Weights of a small GPT-style language model, trained from scratch on English Wikipedia.
Size: 16 layers, 6 heads of 32.
Architecture: rotary positions, no biases in attention or MLP, untied embeddings, gated attention, capped logits.
Training: a variant of Muon for these matrices, 679M tokens, 5177 steps.
Each number is 128 + 32 x the weight over the matrix's rms, rounded and kept within 0 to 255. Layers, rows and columns count from 0. Numbers have three digits each.

# layer 4 MLP down, 256x768, rms 0.119, rows 0-108, columns 256-383
153102158151157150127142125141089191144191109107143106142149121169141113144096152119171144127162111137079143133142120156125135133121078068137155100106088135123076116116107129073104111115148123113087153067144155116113194133064099132128136135139045140105141201125135180111096105137089160107099172112104155078132126109161127148149112133103084148146136148121123131207093118155130125096087
129137153198160082182093126054063108138109085097091125133104072175091162157128057100108116107086162171109148118162171051104125113045084172147135164089141127119158126181202134133103120121170149134130091106152132150114127150106110092150157123124106112156143132081161071144134137117122148137119167089176081189092124093154148120142147086190115131159214135067169125113166116105091094116151
076145170116082077091109174068154126124075143065118128186122160134091098100088090190119167105126087087126116128078088131100169108131127135181128131081105157056112149145123117126123151134175148176116147116191142153109144076117112134100139109164151144107123108103122173080146142084096158202137089072155139103124120175164147158141113152089135174106173165034059208083175112110126160122152
142156109152125104094150133076119108116151090135152089147126110131175134123136116103136152101090131167073129128174124105166141195118139069153178076182112154177156154107150131098130061138112138110138139131187141168092110142139160131117086132145179101067121130116129137215210196168115109118141128142140144044184138105084092089161095176079156096133096136109105172113104135119096142190149
146127124106106149139083105123072156083111069141164078080062121063115130120114074131094100163105103101182129158150138089136174121137103103146069062077101116078134144084103085147093102134102084113099102149035117114140127166138069093161136133130101119072122152152163105192124120064067159104105120145130122103122175102133104130067088110050096080159092098137117152136174111083123144139066
150135142112091159194173135111075172142060183163090115116145185147171081152156105080128058179134162158155170138150172109100145157145131101145143128113153092129133075171128127145110175094092113121144193115148152134125145148187163158161114167153147141102105146126146121137113103136116130113107112152146136108091119110194146172134136097136137130151136106135091122177113165155127073153170
103086098104110124160095132144095107181098192180156129158178112137130145142167181126138084122085112151138117022075111120088157102117115114096142116108165199188083190145099156058112159109120083121134163153168152144076082098189104105121118143105099101133110108129139180098113098163113113158101080110058113079159151128202156131069143100150125124072138153104168058119117153146155109128122
130132098110161126096141107075114132131104143106111124148103163156116124112121174111105155164109118118110117141086130168053105096172126107124144188093177172124140139110149134142205102104112117207140176118101122122151201163147127110101140111166088133151115157104093126192125133057145142116106140140103131114183038137137101103125117132151181102093147133092180137149164110117136133206071
171141180153113122124128064168086080150129109120164129128146183156144153107178171132100153178087109159150166153101087146129156156151131137147178114150129173104129111078110176101105149136104134044116181099139196196085106142098096146168133125168121130128149098107151116095145099065167129118164152096166162093107054062151127137086118147145133096169113176112127160154104153152166138160122
174090114146153105085160100113122165208141142141165172137122152130143152116110156108162129102082095081169175113115152139170123150158156117082102144133120094179060094098155148118073125143152183119108111174142099117111103112155120140113124145135176100148149129183075174131134078146134113123185080149158162153094120132112128134139181165143191091089130135095096134152125132155117162133131
088133111057133099134122098161163177104140069162159148143132134162128061158136098114127176104173089123104169113190106141087160083124171138095137125091148149142083155151129122153076142147110176159130135103161136144149102163123094128130124092209103147126120106099144191081081167026157079141163101125130113123119119105113119146099103147150152112168083101102175126152126103069145109140107
136165090135148127112147103113138158141081200119100122079097097112154139079112097186136085094091119097131100078103116174096185170175162134127110069177117160115132096122162142116099100147178131169144154111152105149116112104117111122138096139077136149130132131160146094166169146143143171118093187123145172207148092096098060078108153194140180117173107128127074079108167138178101138137111
153172134135156175130149190134113147127067066069136106099135117168095145130096179112187139129099135204150100127118100135171120166131109166182125134137089150150191139099074067145142061120121116153137108136111127134093133146099084123165134078067124128130053068120114117192182108104115144132132104149142098104110115138149157118102115165104123064186089091130118144104179104119085118184155
050133069112057124085122112136122105099130119086126153078187132131183167076157136157115064164148145105136141169109079153134127075138129124161085151174130041133118127091106151200058178119138156115109155153114118157136128168092124119090168077119129114112149129142157120085141155118108121089082098179115087014144130043090078143108097181175114084090119156150120133126076150123117132088136
116096104147130145114149165117167155168104085101155048164088115090098086171120122125142117147098150106125129103110105095093125090091111179138075161121118133180195070199119155115125107130171066154086140169144138099180107104109068105109181107132181180135115177106176142140135066135062117189113067172197147182102128133084127137157148138155142163085131100139128096106119136140105127118173
157111165151127105098102164097156109137197117128197122147110160159077098132098115120186131167124127069154148119093169133090068129151181141215100109092129090172057118149159101161172134104068153100108146078095208160096141146130128113111053160152109181099147134061112107174101171120137139100149158107134097140080118114130149122101115121141116165133106161147125125127124133126136106147132
136159151103140138101113157153132086134125112167088108118148125187182119142129171132122125101095078153157125145143069144078094089119176144158111128119119078143113121123191137183095176157142153130196123139192110140160086105141124178155174079132134071167078106145134088112146154101141139133101185157168123109114163109117128186130107053117120146087115124119145125085142113167120131133105
129135172136130130148055114143117091152104093177062189085062116133075123126088141197157170124118102123124152102166109142114134133115144133179138186117117094130152185151153147082123174120145082074108126163127134164096086089129102168184116113201134142116127160158101117116173163221172142109155123170162088131102099127139122166123135076161114101174153135085118145133133118169105113129149
138151150120128125144176152106106137160116089156138116148131144140158192115125180147188101126057087077158177179153121078191134099165163154161117164121123112108103151138091143163215094071093120145119154158164166166133158160165168074107170145165106157100070076132103132141139110090032188109120075131169123139142120159116125167134148152094156127106165202128088125117118082130114161122130
088166132120175163129121115091182123119174118151112110135128054143135169149162099184135168093169171149129172119084105155179146140153142092122160151119067141076090220118104107138115156121125137109162146148093132133147111140045139138113143134127149125089120130145122064224079133111135084121120167101152163125148056166075108126135130219143197172153140150168149104130140114124111165165075
153143080155165149145114041156160146103090099137078140168137130102101099106143152109106139099180162133114098157088164089073080148145136173116175156150137118127133067097135130153175174132145148131170128109147154161179149064139097142149134062075182138123125196091146058134111115157166145142093174055177124146151142165121130137089212139104164104135173101166168186089112145143149176079055
093128148153099100144096140134094142144110067172118088108087106123110148122072102105103112117095152114188130121118143110091150157153088138085182145095123115126107122066164129138165131168138097139140106163149081107118139187129145110097124161047121118108137089113130194114139065072123114139132164105035152140137128142133222084135146153145152183115121093150126100141125131144112143103120
125123147138103088103154149162138186110117122143172126073099174079097166193119143123093129100110089125092077100153133164141131131077130151147177154075103122092148166171138069117158144107098131117189188151062149175044149078149179131139114165103154183182088108140125118117105057111130160085107143180179168119067028179144163131081084106087171108112146207139162125144095133128117152099143
176121105130142116169172162120181170131092094119100165184142169112126116084102102115095128090144135109073189087108165100108152105145077113130129186122115093189115136142194095173197111169095116152199133159137166113140169066177129095110101130135122119095113150151177140117171181147171108079136174144082171137109111121153131175131134092131134141129067109162108151132127106144165120141144
177155112108103079116074136077133130156121131151119117099098111105082147057108083116119168119116066122122092110109113159059157128131131124158129153126140080131089094130121074154115120084132108183084087148153133102119103121131101086138135109105175170165073146090094134163155112136111103127145165117085089102116104129101118197123106094105119104128166118135110100151171100151157106142119
113125154172107089127131149175135139078083083065168124142115094031077153163149110151157109144132138133117121078117049183171084111153129145115084122151086130148128135129098076114139159130142162158186145173147071146145105130127150132115076117103102112101152098101142122146053182118166126143137144097112117096120153081111225173143163159166124127116113097163112142118126163158131150106165
185107088071095124116153098108129108189117123104122135125158141122118104126174154075095172154155166161120153093149119141139141108114149189105153147112133160128126116122116156165110126102106103148179127140185062106110111142108206134150117174090158097096126135102159104094105156141131168139116132105160153186128141092126077168110147162151129136146162125085108191128190167089143126129128
188170084173136105103150115070152114133136192137068080075065142146133115085129149117124155078195112154123089112107138160163087075133097140160097130123125127090172088126107194179076168141134137116155117093112188061122078145154145196142134124078100104108119208127156110148177077114136100106154060122152113116085181106174121089162192115055152126121108114158143178089130135113148179060111
147062150103098118120053104223158160144142149097129123186147114087168081143131131160151155066115120135103141202134210141201192160133105081075158164074104108165118123069144143115142138111134113155133077062087064123135122135110129113148120132113090171198128176089119121101104118105060140099082147091142133124133136147145119138108125095128107135211090166126109162133094136159118142122149
156120138098146130151123120189158170125134116174092156062155105164168191162094160113112117182083075117133138099147128079188120176171097109150088144134133196095150087245110111126142091099030067093113117186108084144099117152121133216113186109028121074209090177089099123086134094083195172178090133121153136133117172144119170109132135145146163132099107119121143155110173160099118128116124
071207098134141155106062134142126140154143112161149134132117068166202163065096203144120128126138115180097105165084122105091131148111118098148151131113137118124092106151142135162085119151162124092142175152107107124103169113109135113142143187165118079111167145118121106157069095156136075115218083053166119102104151107158113121147146086087097058137151137126162075147150106147159132117145
163108119160157131128099090083161111225090125107099159162171203103063094139140157105149154192136233134183140150173116088137138109178106087125170102123183175136144184127134078100142104138130154121203105133140186084166119107109147141120141119177126143109210145166087141172114132105114177133118122112156137150092136068099104153150178141145109138098126111079095157119108138089119073161157
111078123136144116102102163146223138170140160149083158079155091058105142153121128173139128120142144178127129071141160138096117166114161128123175109147111114170133077099101116153112101161138122155089166154135141117128110092076105113158106111129153095100139163102118166116118108173180142118131124155141123081157114182144142113106115095088199118159116124116165126125097171091186160122131
087087166096151126147079074159127175162111162143113102186110122058089168122110139098093134093096141188116082112132139122164088059134178167097058135113089093188114152172122156183146104124113162130080137147155152142108123102138124156120129151043120137145146111150121139184118094102160236111071130153089125167115150182078133162182068140132147157098048158101121198203132070149146143188102
117096117195116059082072074068113063186163187121142133126164108118155118115130152171166184112165090091078090191147134119090124066080113104101134219101172185136048089087143127176127081114129209171127090142121158117124112178169107142082107131160119122167127147164150143112168161174087144198082091134067162115114087140104073161141076130147134168196122185093090125125148118131120100156136
080096122136145166186178140147164152125155179149118121088103174111085159135182117142134138105073153080076149095076129125077157105166087072076150170139050137081157113141125093150161166138165121147078140127172097132159121111125083094098157148153143125180131221103109118171088117133131083154153154144093129091141079188196143088099135116090131151087139168108134124141137069141107128086162
147095165165122139138115182112183175150140098134127139071088081116127140160117175117089199159146141157171158098109063103094180124133120176164110115184104159077141068108132096130182136148127166113122113150109170177135102098130114118134149155158133103092132124181196122157148132136116108123127128144087169099143172104098117164145122081165160111144114136125145129173165138121124178127167
148101087082126124116188122133154122115111144107142137133165171153053101096085169133100191184124126099071108098125140141134128138145069081087177135144149133115090126063101092187124129102140187080115136112142123118149131138147144165087080109131120148157107096103147175135115103172138165136132108125142105181139090108062077130108115131168109175136152039109121150056098172146107148065106
131140137122120137121104093130151169090079162094129103140144128124128148169147127125203098192163117105130093192112086104120142142121177140166118081120098153088138120078124120114174128103144151132098129118108148136118120109121158118105092128147110105131098152102166128152112089122135146139134101062119119108167095083158150113079109136077125196117109163107152141127121125130157106140124
159105125086147155156142153181105108160146158150117146175122155123156141100125037191107083139133138129137137146121125098156135144121144148118144169079140139096160108095118141169167099085143145108102111056161137119161087032133131138085133168072111135158140072116125115135111143134169179120112130141102103151185112099124136152152107147158116186182123151135160163154123129175158130107122
164127095048120132095117111107126068098225099100152138078130164177144166064121098171070095071122112091102118101115159080105108103131082140149122092076115102090107127185132149128098102203111114137147140149132133154122158154121131174120107098128137072169167105130090105125148139146153144094093169162129154128111170110218184055108140153137101166156149127125108135169132076113104069148152
144113114088064100130200115129092127149133135097053151182085121152150147108143103143205149144194078148131132157096121124140161141162063157151090059052147150126117142113136144117127139117123080115195111149112192183135150106124184101096091116097177138128148157156137146100042161097148106163076091083128158105118182153164098093171149185107087153179105158120191187161089163189167119116153
162154134147112121124112145131133087104148175092142127097131091164206177136158135143132128124115153041113122104132162069127170100107151176194133120146098119165151152093072100100148105123072144191101126099098141103121196106120155152095147088186081107143113170119122133116147130123134144124095106073112092124116181092147112124122106050129120109114153121139130092179084195130164129147095
152120158135062087182167108148115116119110119135101095130184121069154081064162108144176129163155129114044150193098148117110130158133116145163161081079153085089113105097109122106111079137112143131133144127103137109148122164080104096115208103089131104087170133122127098077109093113111098064095129132119094128100147124110124155083131153113101167103051074129097107117095138075098114076175
117158120128111149116224100147142160194132125111160104092088190100141156132176167143114156126107115154198067163126132138123110146121060121099185169174175134137087167140098106090168129133145091092111183165069107162143165173115136126141126112107140103162217154104175118067111119136088178099105114137178101159112083122128110119148199163100121154126115122164068103147114058189114158064126
152121184088109113130138140132178128106159141130165110174110115136121123164122140123139091061113165087114097139116148201091118129176109146140167164153132131154109151109126083139144077144075130098219172095130115055104171192168188110120183150096145098152106127091119101114236141156153107101154121178102085108136152117103085126120067135099118163122140161073141102160098162135126129129160
112138159140154134211161171102097172081158165141137163109121113134142120070099127126088083164086115130124118123189101123137144122193190108151108126105134120120181133092137124091113139141158150127135162105173102091199104141085122100167163188136156129041105166184094153134096111171107109141116177137144132144102118136111108122135094220122145081132095122082146128096158141127176074141188
113162135132167112134145088114161123088135142115148115084143164164109129102121134090118161114129135137080081160141126133128153127119168110086124160128127120195104097066135140157135127157173105113065145172114096176057081103123200089146105183137110154110140141239076067129145115162156200134158134135048060164138122138137164083144092156133123159146157148120175174124113135113082144202147
155109145085133104149168039142110074188200165151139161102202110144170112079104164118126060161165066115163125136123093179171112151085158211170127113123166134109122069210127144179085144068134156154105119110091145145136128182090097111185136151139110125098125102173084129123099143065158098102123093072115159162111139197141162161127136058115096200102141186158099071109100149151186079111081
178141114080144086134143072184122091120132138069161129132165186147141148064100096127141109118136130138023146152179072166099154102177143184105166144128117152162210087125132143113140100134153108102163122142126156176126155176116185121124176123071117110109165107202133146179108102117097169089136139138180112091135143110120138140140138157152138109160134110143111134140121095148121154134156
143139144158162101106131157135081099159143156159175158132163074153114133081123125133104113076137090168098144135117085150139139181129133092110160085115141101165108047142168155094122099159116036102118152207078106137177163092152091127165140138154122121126176110150122146154146158107121164140199179086161161112147163140088127193148081078180162169168100124112107147091097176173135112099137
146094127102182191180136147124099134109148079111111080135082104133101108143076113079108180141094147152208093155122100140166143124064140112123123132115145135115174205096095077164102134109115154099170099085131145117121111134065172123111132134114134163130118109056135147095110158129142124065124121086129093117161100135150115156110078135082155100180158116141173111158131095116121150098171
119099131119063148140137147141174089128111081103140082112149115061180160095155122105166144168101135149110158141107124143123109123167065130088140109073166141131151163108088116113136143081091166098146069149143176058107125097104139149129123105101112139104171113125148093097149137121155080106104065173139134128050136134071117108171142095143122174099138173093121110128120116123123157118110
070176135094092120156148142095121132102084107130131150182077088131143135134082103136061087121069142112085120079161105124220130069156110086107128080065122134118107145143127089084099080096133092095074086187136113062098123124129105149121118102108147088083144166106052136068175188164161145109106041146127134120212163063134119138101162136156106146071134092068145089075083153123134112133145
129157119131047154088087130085175150167172091143139052110149132107112104118118117187065140136146139125135159125139154129132122071144115054117138127112110082119175206154100124143124100104073170142149149115134149116136161114091048128147110151086150098126117142094130085145090127129081126136127172098163061129116063112104164072124151148125103165132169106082100091118124100130139165170151
090098157136134107171186130146151099121130167123141131092113138149167140070108083134146118178113061113051154142182030120123146117128115126138104221091134123140141110123100066103108139137132120104105131167091088175085140145134137094183167207102167109146175102131165104144094095167123106128093127081152128122174169131073176106152128187073090135061035150150122127081103085136079119126124
141140127129114108101137133170192169094145073109102169196131172171079074108157111070160167109116147137071144128149113156104192089092100130110147129142119190144126129121066119107131122173157117113108121139136102106192147174152142131132114111067165167149132134131104095146106146130129196160140145114190155159088194120170086085133165117136045074150137113114163147116155159104153130120147
151142097182122133129179116082099153116140128154142128156134101076132155069110144154084117024078127154080151167115116071115157124069104121140133118070138152138102140150180128149158163145196049139127092162175083110169169146150132175117162161127125086096132122109186127163104109099127175129141167206149155130144115165100170116181092113123152154142083110163060115053141129138202139149141
063103091141166076133124130118077051069128103146102156136140096159114149106163133153176143146133124079125067125141137110136153108067168103162135103123097198103164108149107095138171093137139078128134122070098171122141110136186150156105086125144123143097152138150110198144173094175095145118137129117151130117172126096110142102145103138172086110134087079149111094147082071114109118128108
115126182151178135143176124142168156141095165150116186069089142092153151126089119214135150114116172159140163104146149140124181156132098104119108173137090134081100135137166102160135131136151140145142145122125099112122140132166160176103097070128070110154163142110109160116127147170114109158113115116154144099130094175156155142181146148097157079148152139115091146088160063175084151097114
106090114140121139154088123134110182112122131128127131062119166125117121110120123109105170062107153126127122101139085136137113132145126094127139126106094146142150145159131178182131173213147142105127103117149111120104122120132138173145121174159153106159133159126132096099125135129134143156133112136123091077118129200123102172090106097172124144138167070143136087145044137122159177146084
197125095104098069114137177103121120092127122151081150106123137114105078161113129136064115183089135177117134109123113173143133067129109145126130075165088146156207127082159126121114103158125162140166081167087127110130086155110113176095121142120135112164173171113125184125208131075121128126178149166132144116129108131137195165143177110139163074093114095208127109138101163079152120159124
099171106188128191167202095090109154137147182140153139120147102143101122091190104092127097147137115107079092164133116147159112172152100158103172158139144079155141077099176151123143119148121146118109153140091127117186217131171126127105087104151183102090087093214136098169111109144133086117156124099099099231106147158136189148150066106161128176123150146111170158136142141108122156160097
135081161177126140083151159114125157157106109084152163119106152159149131130126149129168159133125139143099171112107115165128112156163185163095198136188161196212191142122121143136146148146145112075103134133099094147101118133133071167148163117153123148098169123089109137168141129067082094145149136129149153101171166135131131144165128154132122124155121148133120121148128147140135105144148
122104186121091179094172126170169151137088143124141105129152180155113134074086128098188138055130129123112085133211132119143098129073123146122127155134051043132105132086081077156105118164093196096151105140126078108063141098121115180140144149137149088116086086075095109173149116149152187150092097108090145127118147137109087145139123164123118141185080152125131080130093108131137188091176
199108143133082135102100060121122135144098138098115156142150130159118093138145110166168161075150119150119144083146129157096115104097203123116106102131075110101153111095197139141145069115154129126145084147139073112119146099087135119167093072099159127138096130138095144122161143177160114168145099104101175151105208117155088115124101065120146173115113101145061150150113161099129181057101
145148092100087120162148155186126091154098137122181115098053039113107145126153130133077128178106172102099144103092142112096142155093128128148097105136135129097114118136087142152116129109146171083113150125135120141111134196173092104175117179083078137130113130112117158117128119107099088102058147213106121128155127205151114108175168075113073116132158186152145208080159139104129123190084
123091184077130166134148074157114153128076143131116100135123142080156125132130121080130129127117075174139119130093179179139091180151182125138182095124174189156130122117156134090115105194139173156179115134090160123063123135148162138087131126111157120097117128172110177121204086176173165166113108064161120110140154068111140068130123159123103159116122170120138084121099146175072132140156
120149140165085148146147057108153129115117188117088139102126163193174171135149106072129209120118174171098178022145144104082139155127144131110150119180139105168147167100136099117157162102112130139148147100127129173152125167119152137078192133103128165149125112109113177072132128178126146103146105108118158135124137165185173116112137074129143155103149156090100152157108153105140132145142
151193156155123129158099097154103111124179111141129101128126116110126134093157107172152155143159124175146150164086131134195065146132113198121119157095160096085101129145156149122188093112134164176108168139152154116143098106158177136141155099109123144027141144108156119131119115090128155061115148144084148137122130198179170174146161141086083134146178118128139112138154130112124202099133
146091113092145113111144060074171132165103145115142134173126095181150093094134097139065110083126150144108109152163080073115088174153095129069104074166100123135069119230108120146128130146086102147086126092135101108170221151172153086143145088132180135139094141152088141102166108165072103147110077135155172112139111142142090135198131117145090173102148124128092132131127151124115193171138
151131169179207124157211138129139123116134145147151123142097117147141172165083134156105148167087149100134162112097124150093110159154170175202141129111100119085163177147104113147120174108105110142139142124089148129083100177112140115161141119079118173144160132099140168115100116106156099081145135093105164148148115122159176167151125166152128104145152111161154128173142155107148159116171
122163184158188101114128071121117177099138140153065086196069130155085127136189127167136149065119088149097150182111150097080081154116112153165133087108113108147071088104120185114169125145138173146084144111135079098138117144141198079152112148164151156118121125112147157088097133124125135073098178083093138115081060059156110132107096107144135144119109091184110139159085181047152155110099
177135129107187208148103109127128084082111134116100127129059071121112132085063110084137131142183145090193117119108155146123075149124176109173113127162147105134164102111086205169127155132112133112063072085124124091120128128104085150175107080096132151160111103106117151076179110102131082108103038146113110138101151117203111113053132150166110128115085138078095138132068084150140151152148
107075129173115116156135197158161104141072149093160066114115143079167118135128074138097104107144118151131145116115104154129158155106082094147175103090169167115123095125131163103126068139115123180140101159080111128090107123170137138200102141063117146180165130085081151154107127167130105118096160150111143104094111124126100136154070116155088178109102147071126121132086091113102111118143
139202155136124113065136148131131233131123120147134109136174176053111113176161138076082097091077112145082157045089130125062066139117111134141133100092113167109169066098123152153131157117131125103147124168158135186096125088100154123144094082207202134102199106101111091072145139099149139180173142174109137128106054096126104154164163131163133153207178097096118208120148118172103097119094
158184174150127113150119096130079106134116074162093107174203168124098157090070076158131141096144094112085137124155173137145105135114122173114181114111116133151134168166146131136100108183065131185143154119113095142171106143182155071212159158113122074110148135122136161111127084194071123065124130137159145141147145171097072137085118067071162175109144149134121133163163113095159170089166
102114151143044104155133096148105173144118157165138140123113113130113115123154107113097138158142092138144063061101099148094122146142142116134125119148167145074126114082119084130165135143128114097107126053174158118144074160123116060104126113124058107139094099133072105169129175072125146133165121141198096130154116150070137101155113147112132113204128118106142124148116154129095149137111
094170149078149115094140142157151165142133099135134129087134109085193090156121169128186098055200109143121099096104136159143079065114119084141137145059181125135141088129157104150139098113108148179096143137164089143159174107105200147178140136146196121086152169137153079117109167133147168144154109171098153147149166091065118107176159130163125162136124143132148187139220134166175129074148
162127180106104143124129118123086127107117118162124148132201121162145135116130123095164146126122178158139134099112167129137078158129112156095150144133097131172092123124117116153159111148106136142121152174126126126118156113141131167142169069182098132137148132122127173165110150126183113125137127170121132116151131100146185111192107149192150101147146142150187171148130145126123097143157
117115108178185148079125144089134157120064153061151107113178127082112059176099080169070120127145129139088134115123108165155104102186153157134151192074105108068165141100119134171122194171182154110129151112137102075163107043134095120139140100098141154171083159085152117157099148150173155131158109095130140128128117142145162161087119169121106074114162145114145080128116162113200070111156
103140170174121087115142089133082127166130150129089156136104133177106068147175161057085172216135145160170124132163154103074133109098198112097152154132046125064067128128112125115095136160100144108138078141114098138104192142100095139080143148081172150151117157187134095123127148184115156159153144103077128104146132111083128099130165165126163115089166145092113109110136162110136120155119
104172166153140104094145190100194143130076127201068140161136155073106152090153090129141136144075124058168120141174115072124127161140112108135119139103113171052130093124116096113132100113196133118169115147128124116149129134121126129065122138129142146136100121143137075145108142129173136148171081102160127101074133141135141081132137124144102099131138109163155152203111104066145119129122
185162145097135098187150123106136096157080097097101143105147144106129132108165119148088092087111113123125140120136090163156101100116091178146173146115173144039146077098107135090084133141155105133173138116089162140166074144124094138136118124072124111096191153177119149142199133094127146160098131083076132129099098167132173134110140090167106066139183091140157160104149139106144106120137
067095096135095146183154115052118128161148119152109154153125107151125106097161080156081110151149117122149117100128107153164114134147140065108129067179176152137096138138117173098082171148103162133154129133079088103199110114129053124154126114141098083158130100130081116153097136105161062138181138108178144115182128173104106131098110069144064107115122104076116118169141171105138112127092
088166069094124101139101125081176113145117172173136154125142130068116159118166155195108141090143132107131150149137139077125163148123146160095157118178154150143049208056156119131191129128174141183167116164131097149069102087174091153087119144179125109207127124171175174135134167172085149093150100086118104152153128150210119168157108134182129106108147094096183130104080087168141131069105
122104133118142145142163132142082119088151063126118159146184111153121108033134127147167134107167120108086102138141140104150132070165106138109152096158142096141160145097093117178113109188180090144106184171137091169123090127088119094112150133116165101164113203152121146129092180103137122047178170154137186124166165162183162096116204162175142119116117125193098146109199094151118138170142
183138121130108082121117141113131183157141169099171191164083091093085117198103112155120123148145149194132122139104129068143102123098127138112127076161144130101099119156102077165093072128124156122110171156159151161178123203139180115129149060153093151110153099154115088102153138120227119083130153104119171156108179126156098137114141135155148100128164133105114078128158138135148134103165
109098062101146143115135088089143095089140166122112109100125142120109108157159142050091132143101185133142072116065078121090091112121116162121120122157165130163113114172078138122137146086119102105155164114167136131107164069111168131162141111150161145128171141166152179158123131125104144136152147180115134131169146135138131143116189076126098129130058151125102139136127117157103069151134
158138139081109155132110129133145138121144134143110128153083160105125148161135077078156080147086111120128097127116159130132079116128172063144072107078095157064130148085119121132122152107135115094102118141098117090154101156173161076096130146106158142119148105136133118189102165152168047157106055095099146119114125133139106156094106197121066085091150145106133142111138095098086126066152
101072168096165154132134121153095144090155119109091127090122119161180158176144161085151120078103094074111168122131128121145123096129117132171116113135105115172128155135140089127097152138094094161082119092116118116109140158151130120207112110097140103117050091117152177109127154140114116127117103146080126118103122174082066110119167056089062167129087137156148106039063152119084068126165
102128164151113160135122101133149134135107098202102098099058126140112130186120125113149182131192159082154108109105083118118077140104113118139141140091166157115202131134132166115140148138133145148112189123088205098141154117143158173039182120090138158075101122097170122173138094158124134130099124103119101116195096137169154117115098150115136129114148151145192173070107169095148100200122
177134171180149170123180146119129136138115134159191150108130139197084097097093174207170114112100112113177108096051096080142085144107076124140046156177090091136141221098142110111126135087122146095048091140115146139150163123117087123115139145075118075163127064157154100107148111100158181104135139143098178158150172136088145149127138122150122124083147092191114170118120166127098149107130
094109123126202121140110103139139140099149130041122166101122186167115100128151156094138134085136092144113066123182068135138157094128084145118115123100154151111169078163156145106105117123162130110148115099174145124155131079027189053182145172148094129109143104091077087094129145134088139135128157121170169103147114111119146154131147152163159081099091145130187113161116200103087100130130
127158158129169113072090123138141125119072204069101120150159118110108092175135104123099130143128146080151190163074190100153068098143135131118137154117074094110120117150119162125131130132123152124112060125153100167115136162153083145140112135090125119160184140145064154083139148091085120171133144100108136129094147150119190130153150131144097125133152117158143084118157118098080158161136
139082112143087078050155087165163114092073117149176125160147077115150146091101115168138145155158094145159120153070122135114106105169118142098125159150154116175099108097121141080085136177140130141072085142070182086177142178144077059144155164087120187095088126171108130145146124088073172141126158046093135126111162138114121127091065101123149162130085179079171119075113134158148159198088
133144131133120110119180091106133137101112140175120062104104103161088074125191166100122095104182154123109094174095102159098153109171078129118121151128123112151099140174090135087141159068193099096120108069197080110137162108226091115132150107196092102088133078203123123143133057116103070096138140124165135123134141144032136113158135146153111116126105138120090075127106104105126128121113
129127150173130114154133122069123095166089093128143120112110117152047153115139134138125137140091093164149109095141075084135121152120184196083125095133130131225072088131105144141127176079214168142116123085136121113170089093106098110102125127129123115099099099151231124130088179107107128142102174130148143142118125093118124087172102106128112114223087136098078099159125091124148151104082
117061159136138126131144132159188165165127113159149115150140054155169080071143173184186121157143085139106098174103119105100159161093131185154191194129118123102179112091097127176147133126084140165089092146095079131135104132171153163129126126120099136106088069140169106080085129145145160113150213159173127122121113121139146192120139142121136186113130100197078115182135154178166144191116
117088162159077100157122130149172093084135136142093124094159104128174130173156074113125151155122101121089160045107123162145189131129149143042169111125151073133247175114132125171085105189116087151143156055130133154154125111101084126165013139140106107103101105093093139115101117145089112146147126142093069075135084127173165157181182075151114151099130118122127135124128076170098033145116
132122136122113139113148082152102149184139126101146135143091154133210147146138165123153210135109106153197131069130104138164138107136082131113131122125191089094129102123144097134131099144091087148125114152097148129169071148147127173162107141146125150143135125111186151145136186113165114113144169145074121145131213146144119131103183120105138110121110150101125103130193135156118144123153
153175168194153124116159131087126145139181161190143121185102160124121142101112128136192170104139136163095171132126148094090080076141078129152084159109115077136075097095187110143087101184151133078124161125052145157116085098119152120098155109196081181112113098083160130119086134092115134184078125128139102153079081104050184130075153176149138180141108080143145146085152110102117101119110
127133115073160110192145169170141096100102108113141101196050144145177138087156081184135174131143120153096101126115113144166108160096123153141068147036151151107123123113056085133123163110128162077121119145133120104106096141074123171118117126144130153098131182159154079090209091130110112071089042143105103177080062104151116070097130122139110142144132110164110133061094092143089081201103
118091152107148156100122123173128136166166139126118091149165097139091176161197184161132166132151163170130133097106156131156132159132148117158089123146114092099118143111141149128154102169134151178127151121179097142156085118139115138157238131102114124081161192111163164122119150077129060123156129123129096125166197091095153110140140099131133147097098121117121099191143076097171131142113
144098146162191110084120059072128078131129130147081138108164126180101166173142120130065175069120119130103104122160168115131109156118153154105103084138083111108159161212134083141118080175098136112145071166114134146190114109156093093145103167135136131151113170116068149148128134154150171138130111163153192172147178162164131170150178114144102174177068074181093131125137154123151169116210
106121136205131168140154136150148124082193148128126085133143138112053128113093144173143114122105152104193083073156108138120069059086114110199098166163142154129194160132095160068123159116157096141094142065159151122139060188144160134123165087178172116148108107096076133090155085170129094078107086123171133157092167108040141085136132094100143122074180130087054106154136103128129087062171
134191096144115075189108140109127159108151106091091092131210125154103209110134155148140162102097149180077085139146127101079169086109142118103082220223158152145125104090122097131151147163122063152143082108102175115128154096106167146167107104089179140110071112144177157148115189082133103080102197122185155171084179103139146111134181080132146161177123062071166140169071110116207133089081
121112110078101165153118105119077129137109123107107105199144149109155187172188090125106078104090154111137107171162114114177143122091129114112114132174124158169137167140131136115172135216152094081183147108155081113149147127152181083116145107167100105109083142089147148119151096120111174145163110132138092101118137157097118091134136087079093096180180120127202176134122127126160166145104
182029150141107104131110106187106134116120074113214091061150132116164124127228159137108074120086108122093164119140091153150110154093156146162080114130171148051137131157081110117127090097163105168100084105133119161161048093124124139108130146114161110121154131185161110135215174135128157046141106092145115181132140105153093171072141092064156137142141153114122119194129100127144159150093